config = dict(
    d_model=192,
    bias='none',
    init='normal',
    beta2=0.98,
    dataset='wikipedia_en',
)
Each number is 500 + 50 x the weight over its row's rms, rounded and kept within 0 to 999. Layers, rows and columns count from 0. Numbers have three digits each. The size before them is the row's rms in percent of the matrix's.

# layer 3 MLP down (transposed), 768x192, rms 0.232, rows 362-567, columns 32-63
097:464525481552512420559434596519531443531432499515513538418462517661539398445549531498490513512516
097:568478470433485493472570571439522486547577504448552444470505571421474492509539498557526485588441
103:556474447518457530467404528531601481466459474502503607467483566570584555574524676484489446551445
112:489537426475479419453447552456518404465557504563521504552493539514513471504503478434426472476525
096:495470532402500622500497563481383393507498582500512588417444523442472459507419525421481500524510
091:512497417499425450485401507458455464510458468480503517460582494483599528560494514532577520539526
107:477482442459482545474418527510572542630541525450518542500563434519368451498465425556474448506519
118:522470576500552459492541515468512562482593506368501344520453480517497535457514605558461474523496
085:403496550576571464442422547468498459580495528494499488458479479493526547473472531541408554481506
110:522512529469506473591487541536578611499504554455495504532499580422617542547565488481529458561554
108:554446536563483442541558549526510494480611537533436502494547478452536609534493496531554494543530
097:478506582526555463516542472492520541522486545456435550507544546524556481441541369514538560488463
093:565548406534493488516436514529452415529512537574545514570429474515572547615429433520498460487453
102:556602548425500457435413510544498546483439574481481547424428416441519414482503466497567526463480
104:492499512488501470422445463498538445405494414504527442600387473525498525485424512463468467536463
108:562433484539521523532475589532576548488506590460464537567439557487488458472571571459526554506537
098:539471489426573485467456498606515581495457464519490472504559535471531582533468440419546516464547
100:407404559479413511418412568508427421501477594491530477431609429511520483537482438513460585492565
105:423506449505455512418528545480598501485529456500484506494403443468448444446476505459452545538480
096:485503497506596498479524508483519489508529470481473586538425572570575381534606525438554492469482
095:405467525512578502432434548569519579542477495453539427514534424538516438543455500565411524628601
098:532457440483544569452500501470501510538540457547474449416428554510493452374535568512486485503466
112:435495470548471495498537515492579548590508511590463454471491496487513519490461447528508509422539
101:529494522452447485518509558545432484548499562510585468489469513503677500528562434485435603518491
117:513447560576490608444453495470444442425529529478516460510549505511468396431496542490493421504506
085:545469504512552387472503526500469516529431428417497457401427554506481616493497558514396533533564
109:555545493462549553629447485487529510450472498481555478482499609581468480531483508492477518402453
114:523498470451489567472479529484580504452499460407527535554533474473486469559448518539370548500413
085:492528450563575381579535448464522449502531516511520446414515602390440556533525443519520339467461
101:521564556462416489386518463526553476497495507503490545485502652531588528463517470442445537503494
090:438479510433409448471538521441468507471494535465497456496552346446483532404516489402452489491462
098:491454546513566418468516448476484453454487519535538412528418398524548531634550509526560478410536
092:457536463489490535448502363564468546498593464617489493360457583530420549504573463502479559486552
115:541377501582525470393461449519558493521436511514395475442470523411552541543577475470483503524562
111:538492536508509601488423537478508481501501499505492533539505470524538451482418434476549435461459
115:543552453514442525458580525543529393556529570533499542580491516453485511556495338454528512514515
086:468411567477507474498473484519510483440490512473509580430623474560563409481432479545528481594499
121:587465463472485546523526522439521513461547589526555520497453502513557592542465587551495544453420
091:538552486468477460504525539466349519510510515531478471503492428518545517522555575466525418544513
103:534500531498556430504593533450468510536482466443536474533569542484493402526547480483480492407501
094:551460553549440469559620497384425455533461560483495483537570508598506477571524506380475531443493
077:451520524561508453446475500536463460488514455496560523454453472505474365543586397461557528461411
103:445476471479403429449393461508449492452553467563455557503488509482432501521497528507413469526503
087:571494481474503534587489497443523572487395435516460467486502484668592507424537450595504415536576
092:487469523477494514540471504463540554543522508532451482539526516472443490560548499501575475479407
109:492513444501464533563539605504489424446481500530451431504488571433550495508479476501530508480561
102:527432587480367450462433554537522491544515448557442438527483435518436466395505388416489421458499
087:544522428542497474524473569509377584432560562450526639554566535541498483511520467510518485611530
076:502488492489404422539433370505466503500469450517509562434577549509443424529575430524563562501442
101:499565478517545504499549522432423470579534501547481499431563409548472530575479566473492452562548
077:523512549429581545446508484610462539501489423451460504449429429483562489484443451564469534438531
093:445528516428531496524425459526560489570569429545513462565424421463493455456486508481484546491481
102:505505502654382543344497476450522440544469529539419468446477552514445558426480521483559545544509
092:447550439502510471539523513548510482438606550483461536518392607491471528496474499492527541497414
089:525437474443555552582398450441499513552593489477463489500515447468547464492517506662489526458499
106:540567493505457430457454539528426574518475559395570556477509523526453532586485394511469517513429
110:354413492427537466525424484557496444474471408367581556487441445545484503474514485419552482445552
092:539520576402545519483495466481414468422482498431470441483503507562523414437589454542520451452409
088:496479482380470495477475425534513371580536477454455535473549558596503488444491490490523416491483
095:530431472497443538514505497574550535536483596487433565529448481385502548469466546441480522402581
106:508401549466510467472551409459445580485452561538508544499503553490507560480505520525408415478532
097:554543432526542430483501496456479542553537408605408518468473395540442538607622516478484500524559
098:451452516452515511487487527477514433560517530497504524507536471564473450464535534417566502502487
109:494534445437515505527455539630514413475485543568495489432476553491571555553444511478469472521550
096:555535384446459518554519525463513489403544631520498443530501536471540530556425447500430489527587
096:518499517458609512444441506512494510430453524444484574495574631510465449563566470597433500487494
087:538502471472565493430539512491423553526611452500530353436492477608486465516484422540517442498442
113:453463485502498566415473506449531534485435512602487507505567515506495568564505447507439597490405
096:418438464467527558521520597445563538527538599545569598571407501496488563534468528495544468518544
086:477496442452591488447547525503494544562597501564447487500485505512536497436545520503540478508439
105:437439532474556503501498577472459453450515550497493484473535493488411478487552561494557433501524
085:424530535500527477477577475541558410455439561405535533529537534443535471497423478405487494546552
090:461545574481474553516490478570459557587467489477467554481556540428433501447471439489453573466508
103:475524481497561421507480531571548559505532553468511483473510481467441380568472497556452487521386
097:480493510529597512477508465468463507561448526459485482528456546450578462459643596488580493495497
105:497490528464494453428425489588461439527506461524563592453525508481440576464502550419525499456490
075:518577526454474519507535452566549510403510486506471546524510518487447500478480467481552468560544
085:445565499501520508539399485501548410538487481482460547463507473560441535520417429480535576474472
100:497464601552479495494553471579473548505472475519434474506486581464386449476470482553490484580526
098:560552555423567521426434461557539522444492494534503485555458532563585473482512478571575458534563
090:546504519489585560606444412540463598501495412465514518535434563451454534482454408507548570474469
085:453560543492560496437501475563428516480502537600501523541456527596540453446522493459531483497460
117:494503603454530459536465566454487515472489448495450441474482475443606587413490440418600537478532
113:502435467559496470460547504387542543539395504517559454481512497501533523494467501505518489449469
089:454492411514523549563559512461542530446558562511490464468534474470567555482491445476537512506460
106:523513381442435547377534533523486538514488554558587532619454564519430542400556464404445516536517
092:528396449485608510500514505458547412382500506434477530449448517500503465524545505431524431522469
095:470504445527504549455487516497515376578504459460434590467514575502523491524401483458495499482472
097:451585588502527470539539454522388489488543489536495503536552564446464531496424421537577453499567
103:502484498550532456437511469376432532510440534428473469484415525449517546422498581425607487587486
098:541501492521506528494453387558528401481468468372423434500528500455396458549564536496465460509404
093:480476492462491517480472492465440487508501473564589488475544617457546482563520469537485513467512
091:485489461444510481497524525557480497618482517465521516531538543517537516592513471426459496458520
107:460459570487475584560402431450518505543451522473547436553539529442490584515447522505543465537492
108:532544516539562452512543452449530520553593513535460488586448486594595376486568559596448444508486
114:460491551392573461495452540588546571540510519501414493390508566589475532440542511537496481640509
088:497505476499517522493448570466406447552442579578544622599509557489540454504461472492530550507522
087:493474434515490378496516376519432526445513501456563523512502496462512448509538552502542583589417
134:521510488484457578468478527525501447455408472529604335432486492514527599500487458419425503519458
090:525472481549587462549488482540528515474492500475479524577507473448532429515513442482499592523516
102:435528554539471483566444515415598487464518560468522513549542574520324488543486448517436571523441
093:524556526444464450555429507460440487469418504552449415549556516431508487555572496526409540584441
111:529452545477462526586513520396543412464483511483492566546477541477544554504524536428567510558510
093:546408570504483655525508491512470446488453489390559524550486529550505475542456455475461522483437
099:453442478531473484506581461426414426503586506479426498551487507494441404501461508539487501515598
098:517515452446506518507606494511530526333434487442529485490412531620509463431550463555530531466385
105:485474542447499439541495496535546478466492462458388509523494456560527499486464445384560444398467
088:385534475515542472471457473469578474553411478436594451533475527480507554476517504549563548457453
098:498492372448481508426522441560495492499566629406520434493509436495540408592594518543512470459523
086:404542482496540577562434442461551475444509340507442572504509569547456521557464495525518486466538
130:483511562434501571416493503538531568500482491485526478539467516554566490462506356509560547427417
090:461467429552510496476509468417576566499483408515485592519443536417486565529538472484561468588567
100:545545546533491509522456470526392548469453518540490454477499485505515535511557539481523496496553
099:427527563483485515568485492497481521434494554408485508544542479495549415528493482475472545492471
092:489475481538510528505430488606551448506516617620489548417515517473466546559403492601525399526558
094:553475526533448496512490556446550526582558461478458557475490411531445453547557554519457521511575
085:576530515459467545457438418520395531457481403580387559481430510521461468507451508508565510488502
097:477537496551548531543417508458564562466347495569570424589516506503563570480515502562454503534473
098:575525586434500437548499491508479571457484435502512493537524478515445513511447440554604404457528
095:467439522506508502491419448513468417549552569489489490530487467463567540560446407555455491506536
094:554499431524459468484459530419442548442407470499536429512431373437500472455463640527476527494505
101:518592555453488499507565455490475504528569586550599511541523488401454488603529391517470537437521
103:519573454504547496465491446467515443468576488592459508554583490491457431592547492467687541478495
102:515549487472527580533476527521447519524519581415525454547370513488531535519564596493500516496490
102:526518512609482444521507368584540423532505414478554429513608510519501432501445415526448584481489
094:536528450527433499540521458426363431475450450487430463473392473521494472470522566586549539523510
102:507397552529518513494532434516544562484543544468500506495456576477493520460461390501541505486543
102:512516570384498504518490526399491535523524465556580556479532513527590437419459401450526528573532
093:544458431473553610469427506431569494513499545541456540464588574494544512513512478471443463500417
093:490580532410503508452530516495530465448455491532443549465553483463498433470547518519491586467527
099:587484515559524538458547446509563519476396511550537552561533482495492485498546433525539467459569
067:463460427565499481498502573452409536460514510509525446473537570531548484571440539540555520453438
097:452566517537379440479483551507514536535462545553488496367472592485558522593485413631507464551569
104:445476476534542462533470502481461475388439485495566510489498508431478477497472586504536510482551
108:503467488499557505511536572523511433506493484585490505496545591563371538574460534543435434556504
086:464442540480551568546673530611465513543505435451441574514520432563540424456476483567518467474440
096:470517440563526509519409462560552538529444447459489450508518472462526478441542636533492573518523
105:476540519446489590506460499491500511431394548496491433547459509514521634444496553461574511451466
089:471498509498525565513494561547467518473526569484458526430462528463439526482376442538486469466565
100:438465456447580483528467503544491515513411464474524503517624459569489441498547449517542516515463
100:514407583514544488524522539607433560534565451526529578470574437505431487528443421481445393530516
082:469519485485537535434473502566551469518525502463414508446460486546482375481503432441574428568533
095:458468471544468511488438509575413525541508546541393435529595577567536572582606525404478558524499
108:550496514520479607573567587521416412499483493502590518507478496458500495564562506541430506526482
120:421518489467517540459460453593465551556475462601432518515471543494446462532414445579456443497438
092:571460532579504476470485452523511477516610462511474427535482529511561524485487509476560466517538
098:600445495545519507529625508465425491443488468500366497499506498507554418479584533513603400568452
104:592570550583450555400560451546430518455522463478475577571506539573431492476550526531512550469472
099:483449506453510481377594579562548587498500459607444608544544458437508487411494543527444524467579
101:545494571516530523533546476517538486445486432526535475558552514494589601471542546553454593503549
102:505445456500544465514430468592476544566518570416526556600483489450492473527525501537595614474540
106:484468535553509468623454574529441525550502450470535461492527367451434529470484477465458583469350
104:618531496632472545534548456552443479536515523567532508431561435510519612471480506418539546506543
110:528555553510484469457490532516494530447408528422543539462446479516454590551484593457443445522595
088:554511448457551516551497554431543420539536540500426507444498494447519530533470531468511491639457
112:544457545499512472524554470422543544490577442585579466505519500466464539495489500438459483501598
096:540448359477461432673521426470558500575535453429546499563516465544483465494514517506537544508467
113:409578566467583562656494560446496505451509553526380492446481546557372565454549499486448551557535
108:430486486507461518516494569523562554453573480501419510586490452518513519554532565424505553462491
091:485539557597557433423387572568426470374484512531574404404501422584483478508466520518450426496526
093:570478498466382570442544443458501409495500428542486499471490507500490478461475410561450554444463
092:469461500540473446539516493503552499466502542394544567403445468599517545563465558535460603411418
118:565484460501535453532375469513504506481532474465502435515467461566434509436497489459428572524563
097:468670433409488492577504512486451508560558476447484531584481552545510466504465555441530487476453
072:474515515516521543501498480528507429543567503416426605489454476547456423525560485522530514414504
101:426495472533632486517459544395517475436493593517478561458506461437406507475517425386493447491545
109:496511487525521548541478514554547599518424517445519534559417476529619471491468414516546564554437
099:589472544550488521507481443485481554427529512553461484493450460480503545619493452527502453504512
092:471412562555462497566435584549485587498507565490553459550555524491555459419522558499511561440510
107:503433503576450494545551504460480475464544514536567597486498537542531463527533507462446507545436
089:552484508479492457570494460522475437503480509477421505470515505588570513481528499595528542429450
100:420460582465523473428512534481466459496555445485495534471471500523411443505551568502474481560549
113:426425469445481536508488542467477467471476567537530505481553525460458518480527564586563477549539
102:526563460492497458538478465567511567586543498525473498463475450460467446552467501463448459590456
091:478434375428570490433478495534541524512469526594524540567542517541531545456437500490392574510501
103:532502495567456527408533485483566527466482532511494506535527523477523519497583421517512514524519
082:564550501486516446556572492471430483504520541452452464426555544445626473493469596563485522589494
086:455532494449389478469624488620503502466551508548471489494565477425445459478484514600568470538548
106:559572440504446450500452610477477521527549498424589458602453476497486487493395462561495540534565
095:528554429450554486513511556525462510589482458421477533532457455361557538604488580525512496373479
094:490527468523564442407527520372519529479554510448553512456413554508492541419464541572558559465496
084:481529526502606449515448428562479562474550487465484503500499585509451462567467519610483515528552
092:489512499528539482538571543458484540448476414530505460514470431502518451527578583449513539436436
103:447566523514476483406523544526481434456501509433495461503496493489409436540435521525521541439477
097:466501446500560565515464500474498456453480524528457459476473486493512604453485526514494513494537
104:533496440538476433427436555381505490444496611548480533472544487489519551444464570440575433564441
101:533632536506555521499456485447508556482520489600490476489497550468506462429538534528464536464450
105:417536579415554455479573408586474552528566511458447456560565548481553550480499526542497409534482
108:503580536552461505513512483512480513394478527523537544522580497501546496472516451593541483553575
102:517540547484476484454420512544558524545465505547566458432593549494513614508433467471495507424493
095:542540462391510507497466546514409492473521607549542452542493535542529439577540562478398532500496
105:468467546483545546465539509574492477449537496520473457543536576584469539413607597463542551497622
101:619542438544509501420463519446550522476453497481506525522482605516445494508604467481540511405536
090:549536528486516519513541470553491473437592546457501502446569517546552495513564570450488513484481
097:417482449507391406518466550460560487519436482539498469503426490525495486456539497548470533382451
091:458467528549511558572546448548528458479497579408582483471453458569557468627424592443469578462474
106:462465456633456438531436504526543577511443472572518502549477425623466488482610505607483504381540
093:514429479491480465467493578409560502477526547502518524417459470425534524482525533512386479595506
096:544524459550603596530550484505512528532384446544455466538469613564579546521512518435547456523499
114:503583605603487573554495501513455427526486542501523537480392502501443468434433436483516502496430
099:521540504496527513570465406473529495559531467431505550461435443407548461420470468491441583563421
113:565566465543535425423622500430389455408562491508377561478504461475515452478521488524523479416538
101:539502525542491536481495531570525432503568527455535477500374509440490489485498486530525492515483
090:542519516529475548588487431523487571483425528511454475481611475561494468419509495475530567407491
089:489542436429475448422513646448492406553494575497546453481427643513533446485395457532453575442561
096:510452463507578537475534450554490538556553524467582496432490452475496410568412440597509543548515
# layer 3 MLP up, 768x192, rms 0.179, rows 363-567, columns 32-63
095:485538519610460439510570451598498459535504537443547572522428552463462500564542491477559465473478
097:636441407469580490514468455457519446576486473503456495504510523513553549561498511505558419529392
119:517569534543438555512479522498467506442493542480386532482555563502529524544538545425466539521459
097:475551467532501437547503523471517449386525509475427527383386464417492430521522512431523528463561
080:523532492438557391509533385579494563522404599531418568486492535483560553564499500496509497568497
119:568467479549590492509557490487510556500429455457498561543502520484489609426489624458484514529504
128:665483551460463360509496408489521450456502491559551502574495412511532559502456570401548563478527
080:502515540594570517438534475494445497425535467463379551494476419529501485457554516554572534583451
116:455543448441481402463547477489555561448526530464421439553542457519507485470531474521463421495423
112:562461521574523584511538531553427499546584553563496497387551552456516575539474486600441488629580
095:537550617514492551547499395536361460563532512522427578570504515494561452451469446516514543453466
100:472440514538462444500538433498533478415585452510476541624442475456445507496496571500579530437536
102:553473536491454563472539520517414456529470444515520543419498501477456485499473548502494478493509
109:494464476440512540545411468640489442499455437459451548487535499534539484473359537543576480526451
105:593468464485428525514480487434562520473461448404565598586525490446421511467456532529567491506518
100:471444527466553522458516465542496555418466472471419484469528438431441578555466460492456479534480
105:453482444471459509475539513543525478567525436444512449542468461486497551431536479467524508551565
106:463492527544552583427501457536608461478493575490528464388485598497640518506500449517400438439411
093:568456437528523514480522506503528459581384570500536413544492623547527500589466542461475469497581
096:477574534480412519513442444605447469527473515605486606432535506529520584554522445502434473534493
109:521548450512494541450475582590470510365496555432451489592456527589517488581469420578437565513454
123:544487365462519402521441424488463466526506501545486547457487498455470542520490520447486547491411
102:437508472490534484637541455615415509483562491412560500516487481570543547503583479564512544537482
121:595493492563389500495540530547416450544530543410540530421546584423492451569529486536459499478425
080:481417539501624517354484488556499555462464564500540573419548439501487447523427441537420497499536
109:464517485448537491514529551475503541466446488438570493464502486502450491468549412484465522599412
113:531528438504544498491515458498543504471567443470533492486464521539409456517420518505448590547453
078:520482440632443406569507528431603537489539538398524480596462438513384484500445421483481539552509
107:475421606470445477416593496511531453544524500512452562490548580474493463511430463489519541567511
080:515480504452517546530418444411475518518438535446477585481533550503455443473588429490516531492487
087:519482537528541484412550515518583556446485454494472400419494548425456522484501480514449521518517
086:399473445536512515587550430580595490536460485591499456500501562505496403479411493517479491524538
130:526470487511525464458478418462489453421487508415426477464433513444495583449548493499536488539484
118:548460500502409682470495498477434497577511470575485491504499545548412579510475574502490423507502
118:496499468467488548495493549499537557515557586452469508413465465492437508534520439542533460525468
081:482459540587484503498502573537395521435535509478541474437483452519462504519489617465588514534496
124:521447528486499474489460523426593440448370421494484480558553584588521470584467445530577509495451
098:509459437510524620500479512481557501449491443522454477552530498579453460449435471443618533430481
098:530535560526496505526574560458540444486480427403536466490419511486516462503524509431508463507543
097:558421526566585488507555482473446506473459445559520495546445627589519546548532500311593562510474
082:494582494575438478491424535472487534526503462437535502502400463464481466563545335420529527471518
101:498470464548480423516473395528488448446519479509506420476521410479490602513480589474440497537521
082:584515558407529463502429410663490383557475540473514478489464461523467509501520511496490469507508
099:419552450564525322544470505427489462531560497525530482535505504401471437456444404381467539550452
119:523493553535507511418477455591481545514485447468529462447505582533462439521512552591455495412570
097:415493562614427481489500510437479524599497485480489430468477475517563467578460592424495528418540
076:385516550600472510522494520494557468407492525473623530500526427482503534551593505556465512499429
070:475433580523515581481485481547387461579485502456600418472432512626538439532423504475533508465414
098:546475498477452432570538542593478517504508561548493425479471454457450541538500529540451411461482
074:446529565433513495545530484574513465481524512488573560425484519442472467459503481639500456488469
092:461423516494469602490491452487420472470462450438561507540513547487462477506516518546513532520506
100:515417439481527534430534507473505471530459520465538508568482559572537463438560478402428520533505
078:539418471575471427485409521560612506438504591542475508510455564433550510504520472480528498479521
087:468490501527435516492533489442457484503489426573469448523491527608503520442458648320551525443520
107:595519427460541522521565605528432558481479455505484611425422541521408468499534540486519570588503
111:458408469458574556511495427475459446487440446473523538488460462477454529440472535449594505508491
074:517517549465578464512477387575514460496512513376359506518474466523428377389560515582520427551535
080:497509565491531477438491516472487500530509522463406515503531410389490570551500526545590442454553
086:545453469491502501592573489526379473506442499508429567535516507504416505505466514476504550485537
109:509506525482502553580548500473504489522559572410545494364500540494580496536513473576531514518535
104:503487457626451519503541554504447409426502507497446517480531468498450538466522481508445423458494
089:560471555547483513504560536529475468585481472536492480472578542583502554500495494385504537390486
118:504573450401487463403555491487408466496510484455511524540544482428528556534498425468538506612430
086:512480623559438437528458509446511480516563505477527507480609384462495446581525497554440515474448
097:612449498476470563476532551520435477559469560466451584426527581534501462582568457535373494487552
086:481552434501501514484477478642520429507517466597537605569460449405518563525420488465454496489456
122:486569494462508475623503472494507450450492515511552441495445500560523492563452486474534503503441
088:559517548524575442528461485545511469427459459499495452525539527506510396474531514427500537470496
077:506551458513542478503490444491398490580528559537496516454567434486454528416436441436520586496495
107:536490522470569518486478436503523539557495590500466458422502562462505551525554364475517431560449
077:476544536498497555504510516596510491381469470487539493514528519434509583472429566375476462534643
086:453493541514521471522628349523488496539538484460477552515494533490567559436448495529480607466486
101:512485494491462364500529417528489548504469547554539507556516439527497564464525520572534528554447
103:459565560478435499521537536505513576525528474506588640510412561570543526492474508504542543450491
107:442499537547460586514526489484477519415498457571494490411511511439580517626504422498523468465498
066:515456540565513552555404486536549485444422492495439481599489440560429580477423458501490490522516
074:564447574407599367564516479524551566505539513487542437577520557563464467442468552548515588485536
102:450528517475563502530579496492469408528499512534523459490511576540514512464565502450498448481517
102:430450539517462652452500456561470394507624463412522477478467527422499363455575566481505500510498
088:503446486551477463507528483535488644471522485566560482597333412447427485486492510446542520577532
078:519569525591512578473468425519504532547539461508542516457518499509495597547531466509511475519503
115:494485479577437458478504494545511523477471378471452527527560519504555525489478477541496501474545
110:530495513597572481544463516464447475457561457426485457453529462607536567446479552441422515439524
082:504492468434585571553489461557478514478468472494475485407446558432564459586443565499515574419553
125:488537539543561448573551468459472481494539486451463540403522515357502461571532576630461504436532
075:478454497419489476473420535512551459485571555496536669496403420476549516546503531536546425547459
094:533582544545483511437643588485453431621489493490486572461476559452459473439479459451459546483478
099:475422547510476420432388484465467589500520551505443537537558461424452516518439555586507467470553
103:495517542489558577525551594462504452465449466480544414492535489530421434513555478391522570472485
086:549522473538577461477514490437430461445589553441429436469462532559466537519550504451616500448450
079:486477405572453441592565571546527352461512534490504590503484458499449539501515473445468442496461
092:500531464525482469467496564531472452589411462410464500531506582417477487565509436426500477490507
123:505407487544441502522594506546504541554463380489515504510427543526488498592464459491470569491593
110:589571604490499571495490484547456508543537555550519522447403418558506479489525482563531358509506
126:511499486514470473561525582459469439418515467518483550370409564535484533466495538466555371430460
087:530545451559587488526498488548446476484425502489428624522525423518563506549506495574602485554534
067:470499532480521498409479461470431530487454441523526522596424530605468534437555550479535532667417
156:593607430489495491497445492497446515433401511505464452504470385542505480457485471442559524499497
091:572541498499429377500484384569473582475476476423433496561533443468566354501513486595531542477490
108:501426505506616591440492414546510612454441497477467513431548474447521447474544561576526452499526
095:498482515483552477559562476558441501480458463504467520589453505435455466392458523547455508537480
115:583517622479500573484625492519516490560445489540431581541536564475465490595494457568522488451570
092:469537375541471467441542463477412512476544589538465484604445507613494546524613508529537583508447
089:528482526494478470496410488493468572505508467478534520491572465452468446616495542536452459547530
089:454492512486535492437420427480481550408437535375530476522518511492403433553497450516587458562362
103:450560594545399523516430505570544493443535465459461458556549485504514476482468480496543453479460
101:470543575509446480488552566486523551414490538529432535605512578511553516566445507515571445437477
096:466435473467530530452546447525602545575554586420427489560538429461481469489582530582433565408467
073:563424484544559456528510543489439570646502508436431571441516484531586521450539559446572436411418
145:483544465497474486598477542568483424454492576519500501456392445505490543478547463464492614470443
082:426511516475506572468516504527522474501372476542420554573483460581557558503449530458516538510456
100:427516514644591637496493474473440511557476442527480538495556438570496435514550581499545506470466
106:461526440473447546612486464557556509451510482507513624495437563461572458516485459516445503428500
096:474528388522390437479539531563529554515508526547529586418518511473592509466473451502526384506549
092:495485425449471393511437556468495440500537597410434460501517450482574458528419535448426564494523
068:524549490509513549454573483410442605519553452522427476535414482541439502459447458492536495518509
099:526443497607515472478522520508531548489432440464437510489526463454510521500561480515534560589574
092:561498520547538484462470467476424439600516598521437455511522481464506449424462481481502464537560
105:564457611571484487403506567470531526533498594539458604570465503504490544525460580437523562481508
088:546423501465474484525496419481477538517582501539556552596415542368476481543486524507462458462495
105:528543571490510508490651445577502464472518516514483501559483541465494536576491451550515454488504
095:456465506521425537549545561508516517536537558540462500509461596452565503597510531448558523573599
109:511525484448463410480523507512582565522515448395500473531488472580482501556423427541412459471534
099:548495558458464442574422501491469547442546462515477521546438462521445456558462539504440455546484
095:449459526465486458496489501522390449490477528544446501543572485454416444422459530586476520568533
110:456395535605538520518541448477483563498457483532505515458463531544565520491485492494527457502495
108:556525456527531541453453505476489634571496494534419541478424494574431499502458448527472488597494
090:632454429544500512498564531528433525520461528458507502551529554440499464582478474538467577605465
089:580536497505530460635486439475442366529580559517461468512531474505472470487580542459497497480476
100:519602436520417511526443424478575408556546526532550410394442559559511462531471523419426551478470
057:441493500491453520557443476401459514475530497446550515480568520507503478458448530528524564474417
098:431533473540465629456464429570480485554371395571554600530526497551579412479489526522394473481505
106:493566497555400612486422443571530471513538479581549530598522550542541473518570426444428456517475
108:522475517509567508458588562567507475575584498482468521467540504522398546506515416495452540569513
076:505596513548600520437548371523579508500523468509509551421502480512546527492528537492467531446539
086:577542535573456520505512566468520479471547499556598515541450514458493470408454552488586500462493
116:508512522543519411657441585458510461469569560500559561538489406485469486468514490531449532481442
081:415498446572638556508490513571449558442521522447470530409535529436455525494575501423496535592425
095:512522446521536525593557529492500486463569527543525571518470457580496511463526466496504462529530
097:500501460490401547503594506468530511567596538479459372491493482562466486480506469506500542496539
070:568441478496523437485489591613489407629556549516499536454370477492593481553495451418484474549480
089:515515467469571450512550443423478461423536517467425515494514515464490510510488452469476402451445
119:522463515607445532538568497446411538506446448458511506479584520501483445559510507471511569506493
135:396535510461591390518497487531452484470481512503509549548577436501516484451535499547597520487525
085:530513445480564556500584527552544470507435491507526522409482458496519561520537583428554517414520
098:587517499512448546577588512468389535465539498476455522539503485454483498489472489505546484517420
089:404502544484424582584450450597505477463560580592449478516423524470494514445447483458486479520532
106:564478572454479526467596538534503514481612451450518550476536499471560499391426409526533521502442
103:568492563477532504496504574452472484580459475488466478549491497555509460491599533543561474491492
100:470529496542458417502482536462523469513504507433525564564465476436428552471509453579554446555572
103:494422568567499470518579373524501472478559513574498472597550502431543538477400442512513509491442
109:484552472556589568447554481481467475465553419506466491511454526505424458541456453536531451523510
112:585477405572455499440524483440416527572611469457427470504506473527518522594522482445481428455476
079:473497427484510495498505419471497522566529507490444469446479520524512563639496482473506503538551
115:441434526591507500470604460532554522472523460465469480477432509529439550444501513570494498610489
081:513467547475541521413535581494493451549422572520546507486471470501594431529567533455450517583543
114:463512481535396488517561460502532587484455573524561423471485514556486564482533629472550555453425
111:427449478507508505441500475481560582584499448446458447538499499492525582484494588469488565515591
088:449545562490515581545483597478541480484456490538514425561469387680511429579509479540570543568494
084:538588411461527479469451458607492453485555459530502621503431480536571535441608453450575510551474
085:581509542594400506415537527460475549473506505525587562416482470526567528482554495493473450406515
122:522488415445497519614551493501439464414489485515511488492604498485606461503495524481509503469412
099:558503513498448400453536480465452504454478481523485474487483534543450534540455517433505521542475
069:546516518541436487518478500466471536501477514565422436497416526505523484455505492477422543521495
102:387567416576612493522546427477431506497418462475528565484542541541396474468453513470587396572571
099:557471525580494481559507552506398539521443429375554482494493527626537531534490436558495461412478
098:513589571549358485522431482472485462555566416522473499428469579446565537546489516534535535498429
081:491508544580565447580552538372456543444510531361536396488574437571523546629543611446486515445513
106:466500545509523487620522557463516561393512546599573574558507514537480554520499464389586499626485
073:579548416580527525514561444507459510530482456437397544510516466469631533547487443474561460422494
094:471542456482487502569516523585476472415451413552561527438554459548510549579549414406504479505385
119:475497379503429503504511474515512527487466555529533432453566450462545435468569475497506558516534
108:490431464498376507439411509473510457569608488539378484414432460522522543487508467547515487536436
087:463483540477521439542442555524574521400486508455605535603532462473499577492450462426381517479424
112:476461490472529490546487536390482472491536563472489483471544504565603398518476585466479459404462
075:531446512514594567502528477532476556496511471441498460555533490454564471452422612496530487470429
078:503504505466442523571513443530561542482492529540478454463463487524538521523457576516582539529540
104:423501466542456463405467514478488516529552546503507423535418696470506519532464484548482490482505
097:574485493612508533566513501477556435545419437411441500539507395408547493447522518473467492453504
085:485471467482520511506446432494520509594502486480480517490554507503528419565565474404433411452477
065:528461504446487498526506519440500461511465563575551594448444558614566527446522529516458449511443
085:503363508541545485551558515592478560528521495437496495460510489445511451498490549538545490479470
101:444476494497501470436567509582481463574426460549488495430478520464517445509388578445550558440470
090:495576538548467471555455484516427476454429543452511452388538571494451532478552581477613460422458
101:506449517577449527357464421548584540456515489556489524498436482576489465529540418520457478475457
100:510566394508500389493471548488573518453474510513539500559442449435474496479518474535550497515497
103:509554460428503634523496519498528392470429527490466479437439588512528528537545577441486512423552
112:546531556468469504515533461481459529479536573422556601452507477474487491427582493472461527507526
107:484507456508490543451521542442480488477566555437460438495516502554572497507513492521514563513530
083:562527440658546475528507548477505579459516505431379493474564486539458488403542612546507537524466
104:528510511514555450405590474552452429503553524561532417615487488545531427466486515417579469489558
107:484435444511570522469570483509446548509531400436508549481523471514474418504527480563486514551539
082:543563531496413513557495441470542524525470498473554460523481556513480540562466525597488533507462
106:489505465565518493501505502550510443462427479494523540511540536501491530574474502521485506487492
079:418481453522535517556545456669540493569435527390565435490459573541539440541493479541422507411512
107:521540501496436516560454444534445516411544491505497497447437516480543530532552519479566549521489
101:420543449463531462516448450489581485479473587436508542599433542557531508560578492523508436504454
089:534607542490504413475422436386467481537462536511413442419470439511482497491540464509489505503511
109:540528650461501494447527482538456487501480554531485547512475425508508552431477529475515433566411
091:435515549451476502568436521518523464506474560436502545465557498507538551425473491475397582524470
110:435551510503410549469506483430507399533550412420457491561595520450595505567507498441507441461428
103:529480506551483519519572490459482513480582497555433507457364457515411464504431527481461591543576
081:523498456515416590445495455516427519538426506520540486483449522546427519574451476507490525566430
086:498462456501482473522510439552506488416537542456493580497495460589565576497458468497493513426486
093:469459466438570450431542475547476471481477552444511471475498535526546466523529528543489598585544